Part of a small language model's weights.
Training: a variant of Adam for these matrices, 4476 steps.
Each number is 500 + 25 x the weight over its row's rms, rounded and kept within 0 to 999. Layers, rows and columns count from 0. Numbers have three digits each. The size before them is the row's rms in percent of the matrix's.

# layer 6 MLP down, 384x1536, rms 0.0592, rows 213-357, columns 768-863
104:492481543494493446477513524461493487498529472552493485474497517507464496486511498510512513496510521457503491510503500475532515502496514470443483502509507479460481466522488487485555506483475484535487491503503541514529486487514523500496524494472505505538502504491484489511509478478497492510
099:485503488505517473479503518539493502496511495523477494523500495517486501561517480483504530478472481514510529511516469526482521521506450524438512519504494507503519498571439506499478444528528470534444499513475523499504519498539482499558487476447508488492515486470455476502502513523530533505
098:506497490490501480467490517490494494495470484520495529514471507464492534518554536518477477459517546482474469471538535531512556461540501464477530503476511496502483513480512547533493487511504519499460466487505516541523485539479510487465474503523515467504497483475526488483496494497515477538
101:551514501526497500481530553518494490504450553486518478537536505467486498510499491524474490481500513477509512476456483549503469523539503477509483461488511483480496486516466470491519534549442499513501524471512534477557479484482520505480498547513512511496519481494510503512498474483519463451
097:486493542467533505542483530496503505496521492532487529536462462536467522477505507490504514547494520501519502537495558501551476478510500503538475489497497508489486502543505478486522507476494473523479524478481443470462485489469493534539534465520478498478514504501545507526522517471483461492
101:521472495474482454477465499463523478487482459515529502532477479507505508501525487438505457487473530497453541505501518531507465511527445502489480528503478497520492496517493488484489507516469523494496495472466511526514456506517511455538495508495483520474492479507467485456475516470510452496
101:508508564492510476493536411528501490455506517469502464516465479481488543450501495501494515508513494520473505492488496487497475491490525479503455479494513509472497480471468523526548509484494506498502521544546495487489531532483475496498510460497528493528527481479502490543501507511503521579
098:441491491511483505494474528475529471491520552520505492485487507535514497495525505457488536490463540466489486490509502512572487530457482513475540484500472479529509566509515526515560470467534497525536489526506480507489439510476489510487520486478522476504517523486522496525515489514490512464
097:522511463501481513513458454469490499537522515522486527526470501534514523471516528501493504519491458486505510494512495506502511505504497513509493538506500503559475483492502498476496452462535471503517487508507523476487483476531477511478493510522569493470491481512490484473517465475514506484
105:537508515520516517495496547476533505509482541514495503489478487527522508488498485466475458498476546500492547507492497506528494492505525491488472470539515532502520491497520531528515473496464520492507454482499497517514503517461526517505510501503512490486513478491525514506509532439480507524
101:480488522518485485496500518459492520533531588499475479490524534445530483528507526492509533511521482494516498479510519491518523467509530510472532523495523490486485517469490500507520528490551503530521505479496512522496514532514495478538483499482461516521507477544557515513550529462508500547
100:530494485524478471493516495505493519558477500528491486490472477486496540499427501548548536519518496484507491512546512465521488491503478515528516524495532502517490525490520534526512524493496508511491468513486481537496485510500506517492478549515483459472500490552507527468472504538446529511
098:519489506501535521563483512506538441464483511486453484475500498509500463469525493494518500485522524519533496478493455496435474508516540496512488510534531500442506503491536528545491537551513502500504463506516516513499508538492463487496481468475459502514515488512515466474542501495474475489
093:475487524474473540519461466522473502500503522504510498553482480451495477535508473511495495449520505521516510527508519484522498492512532467494515506460516504515516500475490489519549482527512495518517558478513499494477513497494477504507529519480478527488509469492527502513520511509490471520
095:485548545501536507496495489528498510470490492532508532493530528482519480556533502516520466491480465519520493543464461492517506493494539528551467491551461534563489505527514528525490474531481469546479510511494528523499562529506489497548546470517508506505521514495555489504480476480540508507
100:556558506517481470520467504460529517499511492491542538475526516502517510494505505513500474525503512555462511531489495488478486450469530433524500496492460509474549520505464498500492435523498472503481509527507513466500473514489500501508482514503522507475485512521491534519455488507507509535
101:529527493450497469505548543495497539536490472478504508476501493476490518533494507531510521484499511507501516493530462540501492506477455502499486501531485493494511498496470481516507527458512479517513460475477521521483488511525524522474480476557490518475496492533482531514511538489493478481
100:513538508487553501479518492540512518498505450513529474463514501506516527530472461547441516491482491480493493498469495473523516482484504515496488525506489501495507508502517492496540501542501510523466489478507503470506504517531488493516526502500515541453537485464461507493492482492509500484
096:508535504503464449526478424489523491511501534462502498460479503499496467488544539522453514524496509525472506509547486495478514495523476509457495500476520449518462522502449542511515504450489507546468490513517505500521516470516526509505458556525501500472493499457509482514517507506517480489
099:520481521521512548486457487495494493536506503491543533502505468520516491521544473514490498536487519527473473499549518474491523527496503486490469491519529509491492463505511510509528502475518515528489547508457426514457501530529492462504523498536513502475469528513509533503532496493512537539
102:507497512471477537491520464493524493479546511517475497501508500516461497506506477473483493455464464484516504472476502461476488478492493467522479473502462419428492508477490510518511489470478492488496507522503514486503458445484468525479495545505467495530479481469509497467499473512483520506
125:529486489482497498473466492458503488534482490452500507438504486485535532452515476484467500524468499515512470517531486479516478469499501523538513495442491501468501484492453489470462472486507503476503473490467466514504481493497511478501454499500489453468477482469448488492530445494490502494
101:546486482516476539475476560451498512476492507503522502533471487515471500486498496504521502438524473446470496491497477511500474465502517509521487477469507495509469502459490506488500548487496482532476488533505502511455543528512483487481510518421492524539499491500512509491473506498499491515
100:523546526545527511484503507479473489504485508468478512514527495476502483450491518487496495495490487474498513505483474550501528539488543477512487504468553489522497497482545523488457498512483492506531505497513549488500520512481505506485514484471492510492527514501486488525465481446489473458
097:489469554488453507506498493531539505492465482502517494542469539493497503503513504497528502481477494520481477517510478474530487509483468498464455484520497552485483426522500507526508478495521502504494494498457471463504514506517488466460488503474480510511492499491513504496477482521501471525
101:451509511504503520468556508558498488524512495501504500502481539494491516545466488549528527502465473494505502476470492506512539484475480472501504502499521480509515491501497488489494557503500491556518487488492501492485472512471515511550523507533491510503511552522483498457520493495524506521
098:484519536462493497524511515530512523517506523495463554461517478463480522511508498525524515497500508506485529510498538483523501466467477505493495528498517486514493487507509510481519505517553520487518504500490543542487550473500491470518508473528469438503512535518472528490515495498494522517
097:484530486490479549499528490473484503519498514479509529509492524489492480532463501465515489434463477477524473492513522509521505494447506539493533494478522500474477511523482466466471515479491490498507482518483530521539469476500523528538474504481500480510525497534462485476488469484506471495
104:493492504492465488495496520505527515523525488495497498475480510496511535512483506488496450505532579514581489504475494490492532507474539464546527506500491552479487494538477524506515528501502529470490472493466474520479490475542466492514517489533522516497499467528448529452486494440522521561
099:528499545551500486515502514473556467554462489512515483484524538538527543421487499494465442515483498524520529520517502517454448473480477475502519492519470462509487547516519511535473490450548490535498482523514521491531490517493526499506536516464481555485527444520490516490475475482493440493
104:536514494507458476478525492564473511451512475537505474475475467489505480534495518493482525516516512514490481512480505481504523438515531456484520504492498487527532507490467479479514541482513455529509464565471465499464527495509508492513502515543458495545506495462481475488485527509472486469
102:506526499510514422488535532462499480465463540476471519527497496491505514457438514484496514477486481464513520504470457478505536480535548496457468532491532459474499497440515514516488433510484478520489545502538489494482444471421494482492465511552510463501505533522499505530471514514500512466
099:523484482465464480513525510531510512508477445498516486464470489522467513473495519535530489515480508506477505484533470506517550506488476530545513496548541497515519507483529470478482479515527525510510477479505497490510467472507518513469478492491532429481512503519505491505501493527497507491
101:562473503487465487496453508535508546512484501505504490513526477513505488481488492468465509428484506479473517442534482497500484505504520533512554506506487502512486514468546529538441472500482499515476527533461520521507488499536528499546528499483450500506479475501520505487466510465508480499
102:504484461458489479501478541473489518497524531512500530487469480498526495513492504488484510534506480522470555499510502532507480506508493556474494520442463522472527494498508511472488482470482484483472539502514560485520469471463513510463472485552508472499504508455477480500459483509499475536
104:495457476506512450479518543506485515519484486491493464468508466519499504501489498500480498480538545491489509468544508542518504476498504442519484519515486493505500491493454497494558492481483477508492468496495543501502527526513511518537459537528552461509500530482535509485479534487495490479
103:531462482486507513485537514477477458504510513435464495493510468506509496454474501505521541521551485483455495493479531460469526496506479485498506476487473522502491512495494484570490462466471485500496513515459468505487453434497485503514522539470506521509469558465450526508496552510485519519
099:512489502488493449508528486473500492450485504496458456455564480491508525482499526474495509502490459487519477488445546502494499471480529551528506532495493500515479528543523537497547470532507483473549512504494489510522515481509516487501525457492502495458517544523483512492485535461479497494
097:512511482473505478459462491534476485464508539519460544506465486531502489527530465538537518519474517515516443519480497476456518504518525469529514487498505505474453447483546516501518514537525490524503498494530548446553511548476515499489538476480518495447525498529489514483490512470511530517
100:526498485501489508452526467512526489531529526515527483482529493498512505499473463462489571498503508488497531517504522492496515476529542500477498467484491536511480461516504490476522482523493497482494541456497464523493494511524480501527584480546507482461481470482464465440517493519521478496
101:471530479475510572517485522516473464472462499548500515465495464513552526517464492479511548479496469527526479503490478523485498532512515473471493517516560515482466490467508505446454514499475494532485565498450492470462437499458527504514519469512504489480527506522479504511484544473485514535
099:484528498507482470516522493532505517501538502493488500477510464485492512535506528507495532477510479512494514502528485481477515511516469497441488494537480541527479501462469492506487524505476518523538483487502511471521501532526501466509471472501517515534500496473491468492471512542465500541
101:549593493485481570496484502449490494492505506447493496513522488534524498512487500543504482517499518513486479507513507530498484461488498537475527523490495507534506517445489471469476478537555528474519538526512516531537539537522512507524522509470541540450527500513485542519561506485534499490
101:543514515519492479463489475506486529478511468485529521481524539445512498510517475470511523481477521555499488471475538504464499486481508500478506512520467538508523543507503479499506548528514501488508513522486487529519520555515480457494443474515446512457483508486523523475555483500496488492
101:461488406537504496511494520449451496499533496485494477491520473524509502501462525492511482464529495466490454491543488489479449475498500469479479467482506542480474510438467507522521486462522481481492508492476502448466494477451498492487515459456492506517492518487513443448464499507545487485
103:494526516445498483534461513549500456514451532447513517523521501486492485531512500491499480515506522472463476571540531520520494502476485487558537517504502506500520512497477468466458531497511510584462541502498523507490471500483505507523514468506481519538472468475466452504513519512467486481
099:482487531495503511485441511542526505506499524540503517535468514532491488486509438466496510522478505522509533497489506559468523492492487467438500475520529519516488469510482521523464515536493460510529490510495520489477498522487469497506503516470532475528527531495494485485541505513519510456
098:529492493466541504504517516517523512512482523486491516498534556535517501487522515474456471508446514448476527528485494513559481511505503504495478529473507482456492504485443498498499500564538507477479517489517534484552522538468522503535506489486560495461478513463568500454477494501513535456
099:495485509528487506477497533496503548488493499503502490526552553451493480523503486490516522478535486477505501474490513483487513504494485525497469516475538549517490528452500488519504513452489504517463511488511544528436499485498465484484506525422505537457465525466508527540473536531503513514
099:565469527504478547519547469540470547462464439513522495516484505473484480497518496513491497532502505541517499539518496547528463487486474470464458502505492506507511444477471521484528478496514485465524521509475478513496471496498483490536464519507483519507483523509517514509493501507505492498
096:519492518549444527505509532531522487473517506501484525500524532497543501497474519507507435489520482497510520461490468502538499494486499479490501546463487463483523533564455500526469520526516470516508448532435482492446463497452511500518518506508505524480542500539511523519533485475467514523
100:544507462496442494504449549490503510485485519475528499491516457481508502452499528529574502506507480496520516492464479478479529511497510506487538517506506524482535549495464481503517497474531515520494487478470541486512520487531461465501552502513477467487500536519500488493514485503548468491
100:450522487503491501460487518510509496473471472501527496527539577492502463500525504516494446453492497548510522455496514490511498510516493508486506503496488493529550524498457510473518515548540524535470503501517534498516468510542512478528537521517537477521483536522484495458496530495493494479
106:499531514506541466473476512504517492512519457449473509486475474490521512543513519520538523517499515514517476512451470509536499513491500445505521442502515497510470549526497543517561516474477532514501513498539456480483500475524539504464480517473519465513546567484504462530502470473495496497
103:535466511480532506473468477479458526527547489503487527491454462484514523518526447540455513501475503552478509466482490481470502486523484481497466444480483509448491482519524524467489514479512500482508474457498479503495467519516510530503488495486488493445499497505462495515483507498486489513
099:543504496502505468515500502467455463495533485516544478529502517529495473510463459432487500529475502498498500548510495463505479518486475505485509491482508499461490532511502523502510477462475506474439532480463496499488497515537498548468487510505491501539530518518472526537492492498475550527
099:501517477539507518484521503503481496492508487463537524487450484463510526494504501499493521497518509508483477522471550512466551521504484515501495471470542517424496484510507467481471470486507511504500525468520450476474501510497462484477467468477501500558495473510488536481489485508518532497
100:516498543502519514527500510506472485536495535445510511531525509517488492454503505525499474503518496477500521540476491554548517533520501481506493437477519488508494526463504508521525527437471488495504512474502502463497507504469530517477504515471500518516455460521546482546520463502496502492
097:479515467488517465546454478542460518487468488526502520495490512473487489538511513489477500461493501468507511457560501561463497441466573476456499470485523484495483516542473524509528505524512486520472457492506541494528464528470513520461469504481485533508489478526492495497511481552492458492
100:474484493482484507496491506510492515517452499482465482502446490549490488479533502504489484498498496496510509491556476490466502519503501457469472482470490479526509503503513486520473515498494507494514483525499509500495506544521472495486493463475462495473487535499486480476514452524445484511
095:517471483502476506459480471529461499495478557487544528498472477532509490547477461523520456476521482486474470491512482497464475458476480514543500485474493518511475534499512550489456472434552482489546497503467534505522529493514519526499493468517513498488501519502509496523534499498502530530
102:494502516507492505495508484522507516469489497520523497463516492485496446529516472521506535519499487457517501504540491466542510489509482462508503538492543480493485534519481460491518505491476482536506508468496507502489488467500527481504543490489481522455508479508505494515510494513474422493
105:510562556517522525435523484491477463470497480508478461491498487470486456485522497458532546484452536489527521517496499490507519486490523474489527474538512537490520503489535501509486501507510498484487507527520483529502500516466511499486466482504495536493498497476488501477508505487532480507
100:513508514514525434477457469484528509455509471516457494539499462505500499509494528494514474503501483499488488494485498500460498507544479465464518459479524502526489503524495491498496495485506426486505538474497465471517489504487475486469471511493509511437500491548506493506506530483488501483
103:500466497520492527484505508518492504489496464484550517504455453528499487527488474490467513503490467466460494483477526499440481534476485570483523502455505515479512525521535498482478519481503492493488505536499503506519512513485493457531524506490531522488483490489486511465468461493505483551
099:483489489493487485497488483494504475535476467465461499495488477501501545498508497510509478513560511524534493526489513520504484550471477485479484497472463513498509512501526464472504508522540546530503518488471490500459468515472503515494487469523466560548500501504507522503531473517498530503
101:502520492506538534520491504553491520541438507512504480506491516515469523491481487523489513439539501514491458495506484427535482530517548566545480515530440488486490461476495534482503490501483499457458532504507497506496485516521482540493495509544498495484480493496498495521460508506508507516
099:489526523529519495521523496467523501506543461504495469488469550490498488526551526450465491500466497518513511514492544459519501498515495527494517529517564500535497488477536492524483470455488527486520509495494507534492455497540496487492472537508464510488525469518462486531494472542505495535
099:421516477475519530495493474458428491543535483514503467485524469474485504454511450515497529500532477502505475498501474493491513476504465509470524477504515463509505467467507501497533510502521480470484517496481548513512543511479522477496469552507514501536500508472498476516510505532517503568
103:446464501483515492546495507496525478443505513498495452528570510525520490514468461476514491472470501489552479528497505502508480437482473490474516491504475498513523488522531512456470471476514467501484496482555516494486499513549514475501479514500499488516539511519525479477462462522538509516
100:516530470492473473521541517494467534551501481472466509485490506501505498504503516488499469485474467556499511483476513524536468492525452496475520525503521511486514494530505484536511504499494491508503513540452488477525524515528520488513525486542476512496499485469473535488531535500500508510
096:519496497519473515530469517518488425501518482492530495515494455518499508503480515536506448496527497436483551493511506488496458466508489516494492537485482485525436486478501539505514503459477516486483519490465497471487510509487529510483489527531457497544455479499499532507513499496449504493
100:517484507480508527468492520503508496540522543517525505470498549499507492507530521473531503502460513522475459534482491478495509514542471486516507458481468465492526458519483470456475521517493496485504506559523444507559490532529538485516527507511476501487499467519483500502515499449517488502
100:531423508482499487475539503505517479500536529466537478515521529465542489501501420478490475511489491495492494494546499519534496497498513524455483497508484507487486460463469500525552521490512514498476495522519542490498470515556474503506465494507547473527507497512488474511526441486483481537
098:491528485486513495493483482572518499538507478547496524486496498477512512522502480471491533514479491496513498483480484482506492543496465499495497488485536491469477501517500487477460494505468498499483533446467533499552517486471498520491501513509504503493508505521481499520457467440498529513
098:508537510534508516482509544502518500513494481456486483510469513520494480480497505509488519473537542500508525490507473494503484558533498503521515479496495458531484497554489507508509499453491517447528493494502500496472517480516469490474480492484489536513495527532492423487497474513519516491
096:522515494511525513513471520499531524486454550511478514496478528453545510503545520490485497548492519526504512494494490497551514493523485526480509508489495531521532488516486497469514491529505546493532514483491493487451506492519542496505488526546509510485483460537496538542510475489518521516
096:485522575492540543490500474455514531523490515442476490483433534524491497495454443492522458504504484521517455529483467526498472516497489459519523468530475492534482496482486476503451482529506513511485500487506475475524480461528479496510543502507512464523474513502512499472499488513516542535
098:513459516540493512526492523505508477495501482535505513542448496489471455487528481479536516527559463465481499504553495488490520499470519462472495500447517482495528509509472490497554491470507517472465463497438495482510518498489516465544513471511515535503452517469500526525506495493523520478
100:506581487514508458534504495501476484508513485502484498452512504455484491503472509513470529543495514489474552494488537515471459483512518472562498536460516491507532537516444525485556499524490480487495531462497483479523446478468504506532472495511486473532537510499512519502495489480494495523
102:525472473474497485498560484532531506454506421518497508482455518498521500501526484462482483458537498468515519478516491465450457534487485494516568526505481508448502500536529498504494493505476516481448489492483505515520471500513482486495491523508500483534510469503517494509486456532528497471
101:493525494464499502507447482461502506545537494477441467456502493508483508521507465513536452546518504500502484513498460477468472541502454477532520465504515455532525482506488497512529530454479540520495527470492524499508510489480514473503472493481494549497479473553455550485515455550475481511
101:525506477506504519486500521548540555506494474520511557507489553507491508499554511518467406479514538483510521503510469525526501511484500468530529464515520494545497546492502505537527487507471487555521536490532499478500489499508496494492466514471550501531492506493501498501493471539525497528
099:474548487509497479507492543540513518469468520512519498526466475480439528489486491514485464506501497504534519511529483498451459511510483531501514530501536554442517481541478477500462475520526482508511484512494511508543478527489495494524519485459471475521496503481508480457510569494539463509
102:509472464477512484479514487523516488481473515524513556508497556507473491458530527487514462512518513530491545457516504496466515510468464482464441482524464506515497457527514526473474501487467554500517473470473528484538516486499480524491502489471508438491466526533505485503514483572487493514
100:499475543464494491549477564549524543490510509507521504497517477494516488456501511476537475484496494488507477497519454554501487496489511478527487468529533503529500520470489490515485486475521492491479524529493520472538515505454486507491505506498504463498432445494499485498502515558521493456
102:503510511514514509470469494488503483505492499510480446508520489546480494498511470564518463516503515533502461495507515468533473535480492457489509522525532496491480504517518538532449420542513499546454487529477536499522488499520501512501463544541512521521529522484482496486503497478505488509
100:531554480481546490491464510465497477493496520480521489496497464511492507491507496494496498498521479539491456500483508467484481459505519504481525554467478461521523501460555477499528488503505535487517500528492496518517504524504540490469515483474495529487531503518539496485534561495480475454
101:468499482492493493496559475488506492538506485538539546535485506511489491454494492501525497503531533519447540515532497515506491528520519563480458512476490459474524499552504524475523510549484498510542491511532494494501554462511512473503529532501506485451466492497500514507507527509522518539
103:526487502526514460526473516518502518458483478511508507478487508488458493411458544495526511470524467533511512492527514524516484544539496490492486527510517467481499533506522539528477478505514490482510522475503490505506469508527489491520520556525502483516519519478509482470455519516528458489
105:515524488460489498488487497482511449539471554506497461466513478504503511517483469512531414504450489508521519473492491553533489457540505481515433501499522532546506494552507477516486466517533509531481496515515512511499502527492450532559497505517564530462436546460506493464514461546501521494
101:535522512481492451505469467521526501534501517510547468479473505538538470535515494491511449483457511526522524471513492471477492496513516502445513527503544525524495510484478549527538487474491509473495467511511509530540491497467491539502503504534486485428475529530491465504447497481500551492
097:496498481484503487525460519478553512503504489495520533508461506540479462507504493504483519537540529489488486499516491468509511507496499553488471477543485441544490516472520474507490512459481551538480538478475486462511523508512509490494478520473506511506502489523481522513495443517515466524
102:516528509545472521545501484480503550484482467510558522477503520505510493486511502466557525541515490497481503451463514513498470516490455439537533460497509484458487474491504523527477513458470482459468520483528503501488484541482490488510480513490552478507448533525485568503477480503485495492
103:485475511490478503485495476498470490454504473490483494463481489474477499495450519481549501497519491535536487464501489499514486480482497481487476493528467492551467490439512532524518478477550499521518467505511511453485479472467524477502545479466457487508518514503512472534479473508480486479
103:454452504514500469551500511481520494488487514526488483484525492500526506451456500471542533488509461544492483492515542487494475494500517494487506526510487467520486497469543510518498456481492492487457506478494526507491506450531496479492459499500491427494490509503468519480469482488533514498
100:512484526442530504479521500467491539527526468519498510477469536503520517589514514553539502525499527499511535553537533490440509514518526541482493518504444500485503536495500504480458527479489492514467507516468533483515494537490506497541548514484497529512494490450540502507505501462478479492
097:497492523501500510477508482501528479521488504520502500430516483505522510533484491467439511504507491534468500489512486495495513516478513509507494527497533495491466497501495514549471513484490518502533491488511500470518539522558512526498493494500484530525448464464505488504547479472476484489
099:469483494509530529522517475511520514546495431504523504456492501505471484472485525527472502486509514536470494487519506492470443506495533509450478539523463511449437483505525471481499468531510473534471534511518480508486517490509493477525455523513509501497474472518507519546515507503482465521
103:516534473507521504506534513487493505533478427516508447516512460482482503555466465515492484452484499502497522490581509496490492491522547495485499488477516499484500526471481466503510499490494478473467503514515478524476497535472483513531492538529498482428467522493514467508500499451502521499
099:479491534499525532541528479527552498485555486457493533506515564456464541466506492472497516545468502471463502540500494469479462524455520512474481500491490525461484484459515453479484448489497494508514502479533489499486478511493480492495480530537479515533427470523470493537508467507505528521
095:534469504492499491503538535530490520524548525499511487508514508482536498529537480538516536510507497508514482561463492484480513464551522522525488529528541532508522496522528523485494464472492482507453473493522517470507503491483481507486531477529517480484537480508504529472530541499508522489
098:526562514496445515541545483489511481482490523480541494480485478496504503543459465515460486545492503486478479529516530502488486480529500477499480477512500545479470449531484509471519496513523471521447531489532508488497473513507490476511525535517508493483513521495482441473469500516516460518
103:509498469521498479519501497455483500473475480493502480493517512496493462465507531557563520503549558474487484496548512525524513518505461455552512493511497530490482510509500543512517520492487530476492552555501530532519494491564548545518480487490508484502473521489486517481473499531484521487
100:495488507467551529510507511468474503537490493460499488509472494524516526444494519464499486506460535501533492513507524549526476476474503522519555485518536525483525487537487486462493466492540535532536474507465477523500512489544525515502492503514485524491529522507521513507524525510494482553
106:534473481491522508487502489488518507496481473540523489542515511530518507486486498501460475479517489478536528488512513468482496540533487541468500498519470497495487523444503506559491530461526531464525475540506502464472532470559481485537503518465534513467469511463538462484484506421513481485
100:518477487519475489457498485501525479511506466464491505540489507461515450514483471472499461503514516490491495513488515520466525479505475512532515500498472493532501489498509510448478438478491511502534440500511433505470470512512525457478528467463470488554491469492489500493460484506552548515
104:500473505486538470504525481532461486460503465509510482564512476511468477455463496478494509510500476508529526495466517450485497495495452498501491492518513534552489472476481527452517513479483499533534531521485540473512494454549485498501512456525487540529546532513466476458475492517514487487
102:511449532501517447510492521514476469487458482513433479506478488526534525499504449507458465496563485542502487525535524489490511495501536503479534480499497507497478509520519540525518518484549497471500508483522502496500509507494498519477527505479494485549532441500519448518522510519507491484
097:501473476517501511486494510469483481512570473475520480483519530475494471455473546523530496472513453470525545513499473481522494515501516476530480517484505542458484500451531539515498506523532508507446440499533513503515487440469517492503498510459478504516521520486479470453478505500527480517
098:501513478525461497553487524507482521498512514489510507510493515530477513520540470539437481472496517502492486506506537505471455440517504532503493528493523519503480520546512479454498520525489501522479529488511489475478464509512481452501483519526469489545480503508534493476508507539456499475
101:502514523537515484507522487517488530516500518495487486499561472501448455508489473505459482515471494489526505509507491468498505504523498509503512511469486491516498521487520531501489487478511480554467529457509474447480540499478489477513493513514494476513536482500499528510502515531521530485
094:518454464544501548507446493481475423501497512524501497499487478522489497510499509539483524507461509480490525490455532532466505468506469474503482517505462488572522512493435518521475490462508504490510481505503549465491515518509476492523484485459513501460448473509512558470446483471476492517
096:542562524514488478472454522558526535475504511526449512507483467454503510476514463446457513491515485507489476541527510489537517471516491503508530489524476522510522486475482516528516468481509492459506463504514491471468482519507511494481505501463482507467460481493475513505519493483472514450
100:519535471530511468531486455528475494476485444503507513572474490475488527543471497461477522502485512485490531502506526508516480502522469525432464490523548511496436480494506482500516513465527456516535487502516475512492476540485482536487468484497478481518481470497482517494469514462461494485
099:531477503489529522513530514489522498518518513505518504467527428508520487489445478498495534511533488482503502512482496460498459500503476542514479495480487532449489501560489509498487501491494511506482493506492488510502496478494480521488483463481533482540467547534527482504511518458458505499
105:511508518521493496504531476477524447535474519482533546505471519545507525490495543512507465474563527496476498505494463457508504517499519510478493524507476544494469523447513492463502530531491505516517477480482512505502506517521494518487507486487513513468513527528496501515497519509475491517
100:498536516495511518500478556436508537506538506482508545509517531488531489536525487471471489537531504451467481493534516488537495514505470486504512511480508476514496516517472433456482545507498499547524496490500454568511532481525463509448483488528545447474514486504532547499525471468501499534
103:524510495493521451505490498521484493518456462516489517484509488529497507501518505477483495485503504500515494527499454458533514457504515511490490501533500501515471492507498476525505513486505516508545525486518472491492482508537484510482494519556490491486475541526512495501495469482466500460
100:478528495528501478501471491534493536510528480477516546509483532492470547496527481506467465528534487485491491504531497492498501514517450513468453494520479453513509513502517508515485464491473509537506489541490513511510502443465519469532468522512490470437498440468502483502534512565481557465
100:514526519500477505478525536456501510490470512459493487532487490500515478460497481491499490500515530471527512479504502511495531505541508498453480494503492483476467479532495518500516510480463483482540497492550536510483509503555460515517431481521515486522464488513458500504528480483530495546
098:492492530504511509475531497516478515515486515545496484508499472458502499513490516483506506444501524471483491489525529465526479509523512510484433506513534503491442509519544486495543561494484526512503523502485504487480493456458480481525543496468453559521464513516534508524489504491478486450
100:530469462485520547507496465510517554529513488490473524489470436479517528548475519472495484525495511534521443526473482501527491482505525493490518513517497485502498503491499475522485508430557512479475509478547550547527555484475514549510469485541472497485496510476502508538505508504522545505
103:511486479511499512474466452463490539526496468537470527453493498526508512485493470476481499500475530518483466502482473505522476502503502557530479511502490492485428478505513490454485454473499507487456501513496495509495519532510511527518514541454483507473499460494515477546538474478491483482
098:481433503492491490505499515495456498485474493504588435502516548521511513500456483539481484494505525485476496476517498544500498487487502526504524487515512507523516504517478454498528514513491492528509497500508495538453472512495487479511516540522499523515474522486486504480488520546476521499
100:505488460478480475499511494501488522506559468498470489528517517521518530509479543505453487446520494524489478543492474526522525500541467542488485456510491544461499531490492516539487482495498515468505473489508480494497475523473513512527524475472551522542526451504519545469489508437491495520
102:491508495485477519475475474441483509488515483510556513543517505496510501528488510482482474477461474518545546523504458525510513486492546546520500545500530486503460521498522471511427489489496463461500521508511523536494528470486524467515477538477518480454534516503527521492459536539470540468
098:516543486518478526469507474538503443530489484510526541516555535492481486507479490490481500500517503519451511476489536489512457475481538497534465557511501478502529487495465508528555478450514510482483486510455485487476513487537520488493509463515516482471485510527541526456506539512501504514
097:492497509457530509535516519512501470504488517542527487451543487487517526494500535534482497532480529507488510496494495483475488506483515525502508524536481505543471490521512526497509521528461511534510525500501484505505501517446494452522494495498522514481527489507538462524517518495518476503
097:515483507543486465494501511441498506537527517493495514508506521548475489490487511514516528498461528512499529533493479496555508486494499517475517489505486467453492521527519486510534526492515481536541553538495435493489486507477550520498492487485474520437503504532489516493495498475478519507
097:481479514500500417513483510492509516513536477525489539492500473469495538540479502478537478504460525510523520478481528505457496485488471523518492527472489515443492515511523484480478487493497476491458512505521500500540497523544455504528498494477555526517486503467482459492513522498485472476
102:445519517501487499509501493489498533520522474518457495478514497501522527509493510486486506542438476526502481471485489469501466495501518515472484530447504479554467473493498467514511483493506520498512505517553508462496466483536469516532479540502515478485550509499473481506473483521463517448
099:492512501484526475542495446492494500552568532465481477501475511461490494517473499500509463496510487518494478471482476472497486540494526469496485469524507483430444524519467437501505509460455526529492524525493425426480489494461519477495520495502535557505468503513474503495490474482490512497
101:481497493506559550512486455519500484483537521485490483510466466524510512503544496478505503507518473543511497533531517512507496469494494493500495480496443524479477502529502530484502476494512505522473482509501527479513500507467517503545534485515544468501482452544506513483495511444536498522
100:472520529506493518512526448516575556477500493505512489527565482511481492480468502525531502472482503521522509517517493503504490484497495463493463490546505528484499476536520530524520442579508488535538492530481509531490486465531502484487462500503486484518470481501511526454441502520499520462
095:520458498535482441491482491530488531489497507542450493492502501474502493533497511519543500489491489525541507498547486498480500492476521473492492507479491499487506571477510495524490440520497497499509517497450512504461505493499545500483482521477453508508522504499500505526474464466475501485
105:505472498503483487472485529503480526528499491469559466496472495527498495499491481528501536535534524479479478513508494532495546496438498521492457457479528482464433476530488454510473453485512483490504510487469507471507470494496516489493487470480496451491460498491494539511491520432517458527
098:462527481498503485487531489487463484542510512465475479513470490502494502557490471457482527520465478503495466497468502532571498495512458476515509513503457507458498499455486443510524506462513523517514511494498493456542500486496504527547483516486483526506514489481461513507535488531509512491
097:533526497465516540497501520537519523537519473454504494496528540455523538532475479520509537480503482503483528502527466529546466545498496485541464501476429547495516509493518571491497533500489487483498480497516538457484512538512495518525474526551503481506474497515539507502473504472522498526
100:514495479552503487445512495462518515495483470477554510510459456474460523503515450498466493504506504473500478496513500523480483459497535476482496477480483455430503479531499514524489497487468550473479493485543467498513489536450449506507508500527524523514543455511469462475508443467525485485
102:510489512463504489504448520538485538536512485506513515558520514492516524487510536509510485460541529472538498497484505453483558503516522441495512456525503507558465510483519520507552527478513523479497535488531471499546527527475511533470506533541480506473464462509486507501473485462503498504
104:489447495495482498501526499513511496533534509501524485543560504471481528468502490494468520485487494523458487508511512505492526482531454485457468528541504534461484474480542519456514474498512534487476495516533508512487476471500537500474542526559501552502516524489493475505495536508502475485
102:515478503532467513456524506497484497515481455450496517547470453505458518526499479504498490505520503513453573507497536531494528508462507478497524478504514462526461494481484501559526494483509456478532509498498476513509519484507494514494478535499501470510482504521489484522526490482514501479
096:501539477504538472488524476475547503530478515472494506490497491437524514506481467482475503508538532502488461513506481511513505483496458501483476489482569505489510543481503531538519468453498471494500473503527502500480481488538521519535528518498551492425496527513489517479506514523502479504
100:496518449508501514504551486488494496474483514509532519474517461538457469479522503502516519476534464502534504512474534518474487510486508466498505485492519539540534510472516546502469482483428443501488466497523488491524506454429540484491453503561472514452464502538494486481490492498507508488